python train.py --head_dim=32 --hidden_act="swiglu" --norm="layernorm" --rope_fraction=1.0 --attn_scale=0.177 --parallel_block=false --init_std_qkv=0.0361 --learning_rate=0.0162 --lr_mult_down=3.0 --max_seq_len=1024 --doc_mask=true --train_tokens=163700000 --dataset="wikipedia_en"
Each number is 50 + 12 x the weight over the matrix's rms, rounded and kept within 0 to 99. Layers, rows and columns count from 0.

# layer 3 MLP down (transposed), 512x192, rms 0.246, rows 72-96, columns 96-191
53 55 62 49 54 39 57 61 91 65 57 35 42 55 59 45 48 53 47 48 53 58 74 70 51 49 51 50 54 55 55 45 42 46 47 50 51 45 24 39 56 40 56 41 35 37 69 52 35 41 46 58 45 38 60 55 42 25 52 47 45 58 46 58 58 48 62 29 38 49 58 61 47 29 49 49 39 29 60 48 61 44 43 37 61 45 66 66 41 43 46 45 50 76 45 32
46 47 59 57 52 66 40 49 40 42 44 42 37 35 25 65 58 52 63 45 62 38 59 20 45 42 29 63 71 61 29 57 39 53 77 63 35 75 52 53 60 44 58 58 57 54 33 73 58 30 38 63 40 49 30 24 60 20 53 48 63 49 41 69 19 40 70 50 39 55 55 47 57 46 41 59 45 67 55 25 33 43 49 49 52 35 48 50 39 32 73 56 49 45 56 62
43 75 35 41 42 48 47 54 44 50 37 50 44 41 60 46 43 21 58 53 61 47 53 54 11 65 65 63 47 52 52 40 56 42 35 51 60 43 55 57 47 50 67 57 47 46 43 57 36 50 41 47 46 49 63 41 51 60 46 58 54 43 54 38 67 51 22 53 24 63 41 59 46 49 67 48 38 47 53 55 65 59 60 38 60 53 50 47 66 35 73 52 54 32 56 44
47 45 41 45 61 49 62 47 37 68 53 42 43 69 44 40 49 59 52 30 49 42 41 59 52 40 43 62 42 42 27 29 30 44 35 53 50 54 65 69 70 59 33 44 34 44 49 42 43 46 35 63 42 49 45 49 60 28 54 43 47 60 47 50 64 27 43 45 60 57 48 55 63 40 43 51 53 28 51 64 44 50 53 64 37 55 36 59 35 44 64 28 52 36 52 60
42 48 49 63 48 55 73 33 49 56 41 61 41 61 60 44 41 59 32 47 50 51 73 72 70 62 35 51 53 52 29 35 43 47 74 63 38 55 52 56 59 48 31 44 60 36 48 77 49 55 57 46 52 29 76 17 54 21 45 51 51 32 46 56 58 66 43 30 49 43 61 46 66 61 43 30 53 55 43 36 59 39 53 32 61 43 37 59 69 51 43 39 45 43 62 61
27 53 67 66 53 48 16 57 76 74 39 60 46 38 42 43 45 47 70 61 55 61 71 51 51 43 43 49 58 57 28 54 49 37 40 40 39 58 31 33 29 36 41 41 32 40 52 74 35 49 46 26 57 67 51 43 45 37 50 38 50 45 68 40 39 48 35 50 64 47 78 36 59 64 09 41 63 41 24 42 36 38 35 53 56 59 33 48 70 59 29 55 47 44 65 32
52 49 56 42 62 44 45 65 35 73 45 45 40 61 51 34 51 48 52 45 54 56 45 53 32 49 03 50 56 39 45 41 59 58 47 42 46 40 51 74 47 45 56 48 46 57 74 39 54 67 55 47 42 57 57 80 57 64 32 40 72 58 55 79 49 38 68 31 57 43 42 64 43 53 30 43 44 44 32 63 56 39 66 49 59 50 85 29 32 21 40 34 45 66 53 68
50 61 15 34 33 40 75 36 42 50 27 67 42 71 47 57 55 60 59 51 70 73 73 37 47 26 60 35 53 47 48 54 48 52 44 50 39 57 22 68 74 42 73 76 45 60 33 55 44 61 59 56 52 64 50 89 44 66 58 65 53 45 76 50 67 30 33 33 52 51 58 60 25 41 40 35 51 62 32 60 41 66 49 56 70 59 39 41 35 49 36 75 50 43 47 24
23 44 56 55 59 45 66 60 45 44 36 60 41 57 56 52 71 57 41 61 62 60 47 53 48 31 61 50 59 82 54 60 54 42 47 55 54 77 67 47 52 45 52 45 24 48 50 51 68 62 60 44 45 47 39 43 38 52 50 45 46 59 35 48 53 67 54 53 52 50 26 76 60 54 47 64 47 43 35 48 36 42 46 28 51 41 66 46 49 31 53 35 47 52 37 64
63 58 36 56 50 52 41 65 57 51 57 50 62 49 57 21 53 61 48 38 34 55 30 57 77 42 53 36 39 58 49 53 48 53 41 50 48 44 54 61 44 36 54 60 59 44 44 50 68 64 57 51 54 52 76 58 51 64 41 48 51 58 47 49 46 47 55 61 47 64 62 43 39 67 47 61 43 60 34 55 53 50 68 56 38 47 48 70 61 79 70 47 47 47 57 55
48 60 68 50 52 48 69 52 48 41 31 50 75 67 35 69 80 43 50 61 59 51 22 34 94 58 40 48 46 53 64 37 58 57 53 58 51 54 74 51 55 29 32 59 42 64 75 63 45 47 76 48 53 35 43 52 42 36 46 45 67 35 49 59 52 25 49 58 38 42 53 46 55 65 39 51 52 36 43 44 39 29 73 42 77 59 55 34 39 00 41 77 58 46 52 29
71 82 59 55 43 46 54 55 57 72 45 18 39 42 43 27 59 33 27 40 41 68 36 34 57 47 35 50 45 40 51 34 34 57 53 54 48 59 48 32 44 60 46 70 43 60 44 40 72 62 38 43 57 39 61 52 47 35 50 57 40 48 23 39 38 37 54 38 47 59 08 37 30 53 74 59 58 62 39 50 64 55 63 45 49 45 55 71 42 66 40 39 66 50 76 45
77 54 60 63 39 49 54 46 44 38 36 41 50 69 47 86 53 61 26 57 43 67 74 72 61 44 35 95 54 57 38 53 65 23 62 40 59 50 44 43 45 66 42 35 57 56 50 68 34 45 60 33 47 28 45 42 57 66 49 35 41 51 46 78 69 52 67 53 20 40 45 58 57 62 54 68 31 70 66 36 50 65 54 54 54 52 32 39 28 49 50 39 55 44 68 52
69 56 24 33 52 67 34 59 62 45 48 20 46 70 45 52 44 46 45 44 51 45 32 69 64 38 25 51 53 69 55 59 50 50 53 63 52 64 22 49 53 42 49 44 40 57 59 57 51 56 50 54 47 62 54 41 76 56 48 71 39 80 73 65 25 53 70 46 54 45 33 55 49 36 47 57 67 48 43 41 38 63 34 54 41 74 45 45 40 58 72 60 30 45 62 52
28 51 49 41 46 72 36 50 47 50 36 45 29 35 55 68 54 41 53 56 40 45 44 35 56 32 47 32 46 55 56 63 48 28 28 36 53 56 45 60 59 43 39 63 49 48 58 67 45 20 67 54 53 34 46 74 38 85 62 21 41 58 70 44 47 50 25 77 62 28 59 38 75 63 45 40 32 50 54 66 39 39 47 50 54 60 64 26 61 68 56 51 46 61 34 38
59 65 28 64 61 74 43 65 54 53 47 60 52 58 45 30 28 40 42 48 43 60 22 55 45 51 61 44 70 40 65 34 42 48 33 76 38 38 40 46 65 41 35 54 55 41 38 41 49 68 74 37 37 41 24 32 54 43 33 71 43 46 53 64 63 55 54 51 49 66 59 58 42 47 28 49 36 41 56 67 51 37 61 60 37 47 72 42 59 36 53 43 63 63 52 57
59 65 43 46 56 59 18 32 42 62 57 50 42 57 46 36 51 66 85 42 62 64 57 38 70 50 52 48 44 39 58 53 54 60 50 66 86 36 50 33 56 54 33 59 55 54 37 49 50 65 62 63 53 44 45 42 54 57 25 42 48 50 75 42 46 45 46 35 39 30 58 60 30 76 57 45 52 32 53 62 47 77 43 48 40 52 56 68 44 29 60 43 60 47 28 62
60 64 37 58 67 49 38 60 52 55 46 54 29 32 52 45 31 52 52 50 62 62 34 59 64 66 60 61 47 63 73 74 53 64 40 40 39 54 54 31 50 47 60 49 46 71 56 50 31 54 51 64 44 52 48 54 36 33 57 47 35 32 43 41 39 32 59 33 38 55 50 37 40 63 53 60 68 58 55 42 52 60 75 71 56 68 54 41 44 39 34 42 64 57 48 38
38 35 50 48 54 49 59 46 59 67 47 39 37 53 54 39 55 64 60 53 49 39 58 34 46 31 52 44 53 63 42 70 61 89 48 46 52 75 65 56 56 55 45 71 60 46 48 41 45 32 45 57 47 51 54 63 47 36 69 48 57 67 67 28 31 41 33 45 49 44 58 23 58 46 55 60 50 59 66 53 48 50 46 57 59 50 51 53 31 65 32 33 43 44 54 61
54 50 35 64 71 52 50 46 51 52 39 56 49 56 43 73 63 46 64 65 35 43 41 34 64 46 32 59 49 60 43 65 46 45 60 43 54 53 40 51 55 43 63 88 59 77 41 47 58 61 42 36 42 57 46 30 65 40 53 43 52 68 56 74 30 62 59 50 46 60 39 48 64 67 44 46 55 43 45 41 57 63 38 49 35 51 54 57 52 33 38 57 49 39 58 40
76 44 43 62 41 48 64 52 21 58 34 77 63 53 28 60 51 54 45 28 67 57 38 63 52 59 57 44 39 32 67 59 52 65 54 42 72 60 35 60 51 28 61 49 66 62 64 34 61 43 53 36 35 43 30 43 61 61 58 51 39 60 71 41 46 35 45 61 53 54 53 48 55 28 29 38 49 60 64 35 42 52 42 41 53 53 25 49 38 81 47 52 76 46 44 42
26 67 40 38 46 39 42 29 43 47 33 50 61 42 49 70 45 60 54 49 41 68 70 59 50 45 45 29 34 36 48 59 44 50 53 58 51 56 60 44 64 24 24 51 58 43 54 45 58 45 45 78 44 44 54 59 45 61 46 48 29 52 56 39 56 40 62 51 42 62 41 51 83 49 55 34 41 53 44 39 36 44 54 36 61 23 61 44 63 59 58 47 44 67 15 56
51 49 54 44 37 51 57 52 65 50 39 78 35 54 68 41 53 51 86 44 54 56 36 41 39 56 62 56 64 39 55 54 44 13 30 56 56 55 64 57 47 52 53 41 56 53 73 46 57 69 47 63 50 58 47 34 45 48 46 45 50 43 49 75 39 35 69 56 40 64 32 72 72 67 53 52 56 33 44 52 61 51 42 47 58 37 60 38 31 57 62 64 42 33 13 50
33 41 60 61 37 42 68 49 65 32 53 44 50 56 60 42 64 40 67 69 48 34 47 71 29 47 59 29 30 52 35 45 67 44 64 48 44 57 44 49 66 79 46 47 48 35 45 47 46 45 28 41 26 64 68 68 53 50 49 59 54 40 30 62 45 46 55 40 49 55 38 60 50 65 61 47 45 41 31 67 51 42 60 67 37 53 27 42 44 59 65 28 48 74 49 69
62 60 38 36 55 40 69 34 54 49 53 37 40 40 64 24 48 40 54 56 45 45 22 51 67 43 44 45 44 35 53 49 36 46 68 51 61 71 65 58 27 48 43 70 46 56 19 43 64 43 68 73 37 64 43 39 55 62 76 53 37 61 54 65 47 57 59 53 45 47 25 34 44 63 55 42 64 51 44 59 50 17 41 54 59 73 53 53 38 69 42 65 74 62 39 20
# layer 3 MLP gate, 512x192, rms 0.242, rows 73-96, columns 96-191
42 47 45 48 55 72 51 20 58 52 59 56 35 48 52 41 65 31 31 38 60 51 61 73 56 68 47 30 64 47 14 58 31 44 63 49 64 71 53 67 65 70 33 48 61 48 33 55 47 62 41 56 59 27 60 25 36 37 47 59 71 60 75 68 36 53 56 68 51 35 54 35 37 49 71 72 36 62 35 47 54 52 46 46 47 52 47 43 64 43 59 46 46 56 39 38
65 44 64 36 55 49 49 27 51 49 62 60 61 74 29 52 49 63 54 56 48 18 62 28 70 45 69 37 72 35 38 60 49 41 37 52 58 65 65 53 67 57 60 27 44 49 59 48 59 62 44 29 42 51 62 47 65 44 45 50 52 50 54 49 58 51 56 42 56 62 53 34 53 26 31 56 70 59 41 39 52 36 42 42 41 43 58 30 67 35 82 53 32 38 40 35
53 49 68 65 40 60 57 58 37 41 45 60 44 52 45 55 56 72 57 32 53 53 61 56 43 63 31 48 56 52 38 44 11 37 38 60 53 40 46 65 47 71 45 35 25 34 45 36 37 44 47 56 64 55 57 65 74 48 65 38 54 58 47 59 44 53 48 41 43 41 45 62 54 56 49 43 51 58 52 60 59 53 46 44 54 57 30 51 52 46 48 35 48 20 47 37
39 63 44 56 43 47 66 49 40 36 55 57 32 44 39 57 35 55 52 31 45 69 81 49 62 66 35 40 48 40 66 58 55 48 67 43 51 39 49 43 48 46 62 45 46 39 60 70 45 65 53 66 72 39 66 45 50 17 48 45 65 33 33 58 35 42 48 39 29 54 79 53 58 61 56 57 57 62 42 63 35 29 61 27 41 37 32 50 95 66 61 43 56 32 71 47
51 70 39 38 34 36 63 55 52 63 54 38 28 45 50 48 52 53 60 38 41 39 54 52 62 67 51 62 57 39 67 43 32 41 44 41 48 56 44 53 63 41 54 69 47 48 27 48 35 44 53 49 51 64 36 51 44 54 67 49 53 37 46 43 44 50 27 68 47 65 54 49 37 60 55 49 47 61 42 43 34 55 42 62 37 50 26 24 58 48 57 68 41 21 41 35
49 53 28 61 70 49 57 46 62 38 41 63 73 51 52 45 28 44 42 47 50 86 43 50 77 44 53 46 43 46 58 57 45 55 54 67 56 54 43 64 49 62 73 53 45 46 42 55 71 53 44 44 40 13 62 45 56 50 63 52 30 54 43 52 54 59 31 53 48 47 33 33 33 48 28 35 59 63 48 60 33 39 19 40 46 56 38 57 39 50 54 64 42 55 45 28
44 40 57 76 48 41 60 42 53 71 47 32 57 36 56 19 55 46 56 76 50 43 45 44 59 76 36 51 43 58 53 24 42 51 50 51 49 39 61 61 27 41 34 54 72 50 46 27 42 57 53 35 51 32 43 48 77 64 53 66 42 58 61 51 54 51 48 71 34 52 25 32 55 61 48 69 36 32 74 58 74 50 71 60 37 28 48 41 62 43 30 24 52 56 43 74
54 46 62 53 50 49 60 27 45 38 72 52 54 50 58 22 53 32 44 53 61 47 69 50 63 59 28 42 66 49 70 45 48 61 54 39 46 27 49 47 50 66 54 54 51 45 65 47 58 56 60 40 48 53 56 70 41 78 57 59 43 31 39 37 42 66 48 57 52 44 25 64 33 70 38 48 52 42 65 38 54 54 57 49 43 47 50 43 66 53 53 50 63 54 59 47
48 49 47 54 78 49 25 50 73 67 51 46 40 54 61 59 53 54 64 42 55 53 49 58 39 44 57 66 54 49 58 48 69 50 63 45 51 47 29 55 51 35 52 63 56 46 55 37 50 43 36 39 56 61 51 62 51 53 68 41 47 27 34 45 56 42 38 38 47 68 40 46 43 41 62 64 37 48 52 36 56 54 35 68 38 43 58 45 69 60 54 60 50 39 57 52
60 61 45 41 45 49 67 62 46 47 52 46 72 53 40 41 68 68 41 61 53 48 36 46 70 67 46 59 58 57 60 48 43 52 62 76 47 52 71 46 54 42 39 64 41 63 68 70 36 57 87 75 52 35 61 32 52 44 47 41 69 53 53 59 47 59 60 45 44 30 59 50 50 51 48 63 49 27 46 48 47 33 83 35 52 53 44 59 38 32 63 54 45 47 30 38
49 26 40 49 48 43 67 53 68 47 64 51 63 39 67 42 49 57 70 52 37 72 54 43 66 73 54 51 41 51 33 60 57 62 43 72 38 57 38 57 32 43 61 48 41 46 47 45 44 71 61 82 49 57 79 17 57 44 46 45 36 44 40 46 44 30 31 34 50 46 52 38 38 54 55 44 50 40 34 29 42 53 50 55 28 60 49 66 13 38 63 34 64 60 52 56
54 44 43 70 31 77 65 47 56 50 53 68 34 57 23 53 59 21 57 33 50 35 44 26 79 36 43 37 41 40 57 50 39 58 65 44 49 35 63 45 49 71 36 40 34 76 58 58 37 54 48 37 44 43 59 59 59 26 55 45 70 44 46 48 46 42 37 44 43 50 45 33 59 44 47 37 51 40 64 55 42 43 34 56 45 60 51 39 39 50 54 44 51 58 46 30
28 49 68 56 61 40 64 58 49 52 68 51 54 41 54 23 53 53 55 56 49 59 45 54 45 64 58 56 34 44 36 47 62 65 48 64 56 66 69 53 53 84 61 44 45 33 41 74 34 70 35 50 68 37 65 45 29 24 37 34 57 43 47 61 53 31 54 42 56 50 49 50 41 66 51 45 41 49 64 49 65 36 64 60 67 29 53 58 67 60 41 51 44 55 27 39
62 58 54 53 66 36 67 27 67 45 56 36 64 52 14 64 41 66 42 49 53 58 18 45 54 64 64 44 47 55 59 44 54 48 73 81 55 65 63 55 56 32 50 46 55 41 57 53 42 42 40 61 40 40 35 41 51 49 43 63 63 44 58 60 43 76 51 39 40 31 62 47 22 59 53 59 46 46 41 67 51 55 58 44 48 39 43 48 49 68 56 60 50 41 37 41
39 48 50 70 33 60 43 66 66 60 32 51 39 39 52 44 28 53 43 47 32 54 50 51 33 37 77 41 47 60 56 39 39 43 43 63 32 44 38 62 43 57 49 55 61 57 88 61 44 19 54 57 38 14 64 55 37 36 59 37 52 56 51 34 39 44 48 45 70 32 57 39 74 37 56 63 63 65 72 49 57 63 53 30 35 44 49 58 45 47 31 31 47 56 35 27
43 55 65 47 51 36 49 35 58 54 69 56 52 60 14 44 30 63 23 57 47 66 47 43 45 47 50 42 42 49 38 69 61 69 59 45 61 45 54 48 58 62 71 47 35 35 65 42 52 58 36 40 32 50 52 68 76 45 38 60 45 38 36 75 50 69 66 42 35 58 12 15 66 46 36 60 21 78 43 52 33 36 45 47 78 44 63 48 53 56 51 39 55 30 72 45
76 47 46 58 48 40 46 37 32 23 55 62 39 46 57 77 30 40 59 74 60 49 59 43 52 36 80 52 47 54 84 50 37 51 59 51 40 57 49 53 62 61 42 42 64 67 57 57 43 44 60 59 50 57 49 47 24 46 62 60 42 36 49 56 39 51 37 48 45 52 50 21 65 32 44 52 49 43 45 52 61 55 58 42 30 72 34 43 47 55 32 47 64 67 29 39
41 44 29 52 43 42 56 46 53 47 64 51 42 32 47 63 68 45 53 59 48 41 55 38 54 41 53 46 52 36 69 47 57 57 52 56 56 57 59 37 42 50 31 60 56 40 37 58 57 47 60 70 38 39 63 53 37 23 51 45 57 25 77 53 52 53 47 49 38 47 67 33 53 43 57 57 34 63 46 64 33 57 59 56 65 56 61 46 40 38 70 67 39 44 37 40
42 74 55 50 53 46 61 43 34 38 63 71 39 61 32 27 63 43 55 29 58 38 53 56 60 39 57 65 63 28 30 74 46 58 47 62 51 49 44 46 54 73 63 81 39 59 69 45 52 46 41 42 60 68 67 19 56 53 13 75 41 48 46 47 52 54 41 46 57 44 43 49 41 57 43 43 51 32 51 47 38 65 55 54 57 55 36 67 56 53 56 53 46 52 54 49
58 62 54 57 38 63 49 39 62 48 60 36 67 48 49 17 48 59 44 44 59 45 31 44 46 45 49 79 38 53 69 48 44 59 65 61 50 52 34 57 52 64 47 20 71 60 39 33 42 63 57 74 57 47 43 47 46 52 61 56 50 64 40 40 38 48 48 58 61 34 45 47 52 52 30 69 61 33 60 76 57 50 51 53 36 51 20 62 34 41 46 43 42 56 65 56
36 29 15 47 53 57 53 70 49 58 55 45 36 67 50 27 25 56 54 41 70 37 27 43 43 48 58 39 36 47 63 60 30 35 46 23 55 27 47 55 70 45 27 31 54 62 45 32 45 43 57 50 43 44 41 55 46 48 33 75 56 38 31 47 63 36 36 95 56 67 51 59 42 72 56 51 60 70 64 48 42 63 65 43 51 50 62 65 34 48 59 52 61 79 62 54
46 49 64 33 37 38 54 51 39 35 52 81 48 46 43 67 60 48 51 34 58 57 58 47 61 60 58 47 65 45 66 69 31 45 45 48 48 44 60 59 52 46 30 51 59 53 60 59 54 69 51 53 51 53 46 41 46 49 49 38 60 40 40 66 46 39 82 45 49 51 35 53 69 60 25 56 63 28 52 47 51 52 37 23 52 45 60 12 37 50 47 52 55 29 42 54
40 44 62 57 61 50 61 72 70 50 59 60 61 48 62 20 60 43 56 70 57 63 50 69 30 42 50 45 48 64 53 60 55 33 60 59 35 43 31 49 38 75 39 34 54 34 54 37 69 53 61 43 60 56 62 61 52 67 56 92 42 47 42 50 64 54 71 41 41 56 33 59 53 49 61 52 52 43 69 64 60 65 50 64 51 60 66 32 45 29 34 39 61 50 60 48
39 32 55 78 51 60 55 61 72 47 35 55 46 48 45 58 43 68 55 44 43 61 61 36 40 43 36 70 45 56 22 56 51 52 43 50 53 43 50 47 54 43 40 29 50 61 61 27 46 64 50 46 31 52 92 58 59 52 34 59 38 57 43 36 49 39 40 37 46 39 58 58 60 60 44 43 46 46 44 54 56 43 51 43 22 31 50 44 60 59 46 37 55 45 70 53
# layer 3 MLP up, 512x192, rms 0.247, rows 73-96, columns 96-191
43 56 51 55 38 24 47 53 48 39 56 66 42 47 59 70 55 33 47 65 39 38 39 57 62 57 46 57 36 57 48 49 42 43 59 52 42 57 51 78 56 59 41 48 49 46 41 53 30 59 40 50 44 61 74 45 60 28 42 60 27 47 43 64 56 35 42 62 61 45 48 43 37 58 44 40 55 25 55 50 39 35 42 84 30 34 32 53 53 47 52 32 67 45 48 49
65 61 35 60 42 39 36 43 45 37 44 37 55 51 55 31 52 28 47 38 81 59 49 64 32 44 42 50 72 62 67 53 44 19 24 53 57 50 36 72 54 49 44 48 60 46 49 43 49 56 77 43 52 60 59 59 60 46 54 25 61 44 61 48 63 38 52 51 34 44 57 65 46 56 63 57 56 54 46 54 50 47 59 36 38 63 44 75 49 39 62 56 35 51 43 53
57 41 67 58 49 43 62 59 32 65 47 42 42 51 66 45 50 76 36 45 57 39 44 64 57 33 42 62 50 47 40 41 35 32 55 45 54 21 60 71 68 55 45 52 16 38 54 62 51 62 47 44 37 47 51 45 56 25 52 51 63 64 58 39 57 46 40 57 47 37 49 40 59 54 60 70 49 47 28 52 52 49 53 52 39 71 35 64 53 36 41 45 56 37 53 50
33 56 49 47 43 43 62 41 28 45 34 55 45 50 48 50 59 64 37 32 55 38 76 34 43 60 75 58 42 71 57 62 56 52 42 45 52 47 61 58 57 40 58 44 53 62 65 70 47 43 22 49 60 42 38 34 41 48 47 62 40 46 61 54 30 46 61 38 36 63 56 43 58 41 35 51 54 59 42 67 28 49 47 48 46 33 55 71 73 57 41 43 45 46 58 31
52 34 33 40 56 50 64 42 36 60 54 66 49 47 50 54 42 77 38 46 27 64 70 51 66 56 48 44 33 54 60 82 53 68 65 56 51 56 67 13 54 32 37 61 61 39 41 51 49 61 51 63 22 44 58 50 62 51 54 40 65 70 54 57 52 67 45 42 40 56 27 42 47 39 50 60 34 36 62 52 53 48 56 56 60 32 42 47 50 22 44 37 36 62 30 44
57 46 37 54 54 48 47 48 48 52 38 64 63 49 50 59 31 39 49 52 40 67 45 42 72 51 67 58 40 57 55 49 40 40 50 37 59 62 32 43 23 70 64 56 60 43 24 55 61 50 48 51 50 35 48 29 49 42 62 50 46 34 44 45 59 64 45 70 16 35 39 10 52 58 51 62 46 74 47 41 50 38 22 36 42 60 38 70 64 55 44 51 51 36 41 22
68 21 62 39 55 50 46 69 33 60 68 42 65 47 70 48 72 54 57 41 39 50 27 48 49 76 46 50 54 32 45 39 55 58 72 52 41 54 78 85 34 44 46 28 49 43 53 48 64 39 54 21 26 15 51 43 48 39 44 28 46 58 34 63 61 73 51 66 31 49 69 40 65 63 59 61 49 66 54 59 52 52 50 44 38 44 44 52 57 43 32 28 51 39 55 63
79 57 63 50 52 41 60 50 45 59 55 60 45 53 58 56 74 45 53 40 65 61 38 50 37 58 44 45 73 52 49 45 41 38 78 55 64 40 73 56 49 62 51 53 48 60 60 58 63 33 49 49 29 54 57 58 41 73 51 51 51 63 48 49 52 55 55 63 59 46 39 51 38 56 39 46 53 44 40 47 56 55 43 58 61 44 45 34 42 55 64 32 73 52 61 57
62 74 38 45 66 44 46 56 59 45 42 27 53 52 57 53 64 36 72 34 62 63 61 50 35 46 49 65 66 35 37 57 63 62 60 49 44 49 50 51 43 38 48 71 39 46 37 51 45 66 52 46 64 51 36 60 46 55 68 40 56 46 37 44 54 53 37 53 59 61 62 48 58 47 69 58 29 60 43 56 51 54 44 58 40 57 74 45 58 62 71 60 55 39 45 64
40 56 41 55 57 50 40 46 58 81 57 48 34 50 62 65 31 58 50 45 45 54 65 66 17 50 42 51 44 75 47 63 48 60 46 64 31 51 41 43 44 67 57 49 54 49 42 40 58 56 44 58 53 60 65 41 48 63 55 39 24 49 34 48 45 64 58 50 59 51 44 69 61 54 54 32 57 47 60 74 66 51 32 51 41 49 34 55 48 74 53 41 48 53 46 75
27 40 40 43 44 44 41 58 59 58 52 72 54 55 41 58 54 41 60 58 39 62 35 47 24 55 41 53 47 65 39 58 30 54 35 32 52 56 44 38 52 47 50 32 60 37 30 60 54 52 45 50 46 86 48 57 65 37 45 46 53 55 51 40 77 62 55 54 60 51 63 69 58 57 38 49 24 42 85 35 56 54 46 67 71 61 54 30 60 50 58 70 34 67 44 65
34 44 40 32 76 38 45 78 50 79 77 48 56 74 64 15 53 43 33 65 54 70 46 60 41 80 53 64 52 49 49 49 73 62 14 74 54 65 51 57 66 51 72 52 44 35 44 56 47 40 40 72 30 66 55 45 55 48 32 71 48 63 57 30 28 51 60 27 45 54 28 69 53 24 56 35 71 45 39 37 49 45 54 60 59 39 47 67 46 64 55 73 53 65 45 62
56 68 37 59 43 49 58 60 61 34 43 38 69 55 40 40 53 42 52 66 50 56 59 54 40 34 61 47 43 61 56 62 54 58 34 70 43 38 53 40 51 65 50 41 52 67 24 30 64 60 44 52 35 55 51 42 57 55 53 44 53 42 45 44 65 72 72 49 22 41 48 44 33 31 29 48 67 53 44 33 49 50 63 67 60 39 52 49 21 27 72 57 62 55 61 56
43 37 53 71 53 76 42 46 44 70 68 44 32 36 36 48 56 43 34 49 44 19 50 68 45 47 54 49 60 36 51 39 40 36 62 26 63 51 53 66 58 53 28 79 50 34 70 37 56 62 75 46 45 36 22 51 56 45 42 67 67 39 21 59 21 48 44 36 33 61 52 60 52 64 62 44 35 54 77 70 52 95 75 56 41 71 47 43 31 53 37 32 41 31 70 42
51 49 42 75 64 61 35 50 43 67 68 41 47 47 21 53 44 58 47 68 49 51 50 33 47 24 57 37 39 27 63 40 46 16 33 23 45 40 56 56 36 52 31 69 54 55 65 50 58 39 77 43 31 48 63 43 51 50 60 55 52 51 56 59 54 52 39 52 36 47 51 56 42 48 40 49 71 65 27 34 55 41 55 43 24 48 52 39 49 61 74 49 43 47 27 17
45 59 48 65 45 61 31 45 37 71 44 47 32 47 50 56 50 62 59 47 49 43 20 62 67 40 70 50 37 66 71 44 32 61 59 49 65 70 31 39 44 57 48 41 75 33 66 47 39 50 60 50 53 48 42 69 42 55 50 69 46 50 45 41 34 62 44 45 30 78 38 47 59 57 45 62 71 33 54 51 58 52 73 66 64 69 56 69 73 40 36 24 59 66 54 51
58 61 46 53 68 57 37 67 43 47 54 74 41 50 62 43 45 43 51 63 59 36 55 31 29 59 65 41 66 54 52 43 65 55 41 41 74 46 54 60 57 55 57 29 59 57 46 38 38 63 73 47 68 50 49 61 47 49 42 68 42 50 52 44 20 38 53 41 64 53 50 27 60 26 57 75 46 37 45 53 61 61 51 65 36 50 44 18 51 52 55 50 49 53 44 52
43 52 48 42 39 61 64 44 39 66 67 52 47 35 55 61 60 69 51 34 52 30 60 47 39 44 41 61 47 56 63 55 56 66 62 54 59 47 37 51 32 58 45 71 55 59 41 44 44 43 56 65 60 48 49 60 40 36 44 36 45 38 64 58 45 29 43 54 57 35 51 23 54 66 56 50 48 80 62 56 50 60 61 41 58 58 51 37 53 54 46 55 30 51 45 46
52 30 46 65 57 55 48 60 63 58 43 41 52 30 43 39 35 41 24 47 61 62 58 71 27 51 68 47 50 62 61 23 45 57 48 36 37 44 40 39 30 48 23 28 49 33 28 52 60 38 51 43 53 50 39 61 33 64 73 31 48 53 41 64 58 25 23 61 34 68 58 68 60 25 66 57 45 68 50 42 54 39 46 56 50 76 69 34 63 50 49 42 41 49 51 71
28 47 52 36 46 54 46 73 63 33 61 41 43 45 63 44 59 55 54 49 60 60 61 33 39 45 41 55 64 51 56 46 48 20 57 59 34 49 49 43 34 67 75 25 53 26 60 49 33 61 53 53 67 35 56 68 23 35 69 45 54 30 51 74 65 45 59 62 31 51 45 41 49 64 25 62 52 40 36 27 67 49 53 57 56 53 74 48 46 41 37 30 22 82 46 45
53 30 60 53 75 16 50 26 54 68 46 58 39 42 35 80 47 81 46 45 52 54 13 57 55 44 36 49 49 47 56 56 55 68 63 69 45 38 24 51 38 37 67 59 49 43 52 47 48 33 65 31 34 52 27 62 40 50 68 63 52 27 56 57 53 61 50 27 35 57 25 48 56 42 50 46 50 34 46 39 49 35 46 34 44 54 57 59 33 55 54 25 55 56 62 55
64 51 38 37 64 57 60 38 35 52 72 74 42 60 44 66 58 42 50 42 49 44 39 24 47 54 54 39 63 54 74 73 57 60 41 42 41 57 31 67 35 39 45 28 51 39 42 53 39 52 44 48 48 59 44 65 58 53 51 63 53 52 22 67 57 48 59 63 30 55 54 50 51 51 56 52 68 40 52 45 44 43 51 60 48 54 56 60 46 31 50 64 50 50 36 45
66 47 69 67 35 41 36 50 41 65 43 26 54 55 33 66 47 65 54 48 50 40 49 32 52 57 71 62 55 61 48 43 39 62 45 48 52 70 38 56 46 27 58 53 29 56 54 52 22 45 62 74 50 22 52 35 52 46 58 24 54 51 76 32 44 49 53 53 43 58 52 38 50 53 35 49 45 58 61 37 39 53 44 47 40 55 45 67 53 53 68 62 44 55 19 43
48 28 46 66 55 43 29 49 53 52 54 53 59 67 25 57 38 53 49 30 31 49 75 48 52 62 39 50 42 62 33 48 41 63 44 55 36 40 45 59 49 51 34 27 40 37 77 59 34 59 72 34 51 35 84 61 49 47 28 54 45 26 37 53 58 38 47 74 51 72 78 61 70 48 56 65 27 56 53 54 34 68 57 43 50 30 38 33 63 61 70 31 32 26 59 68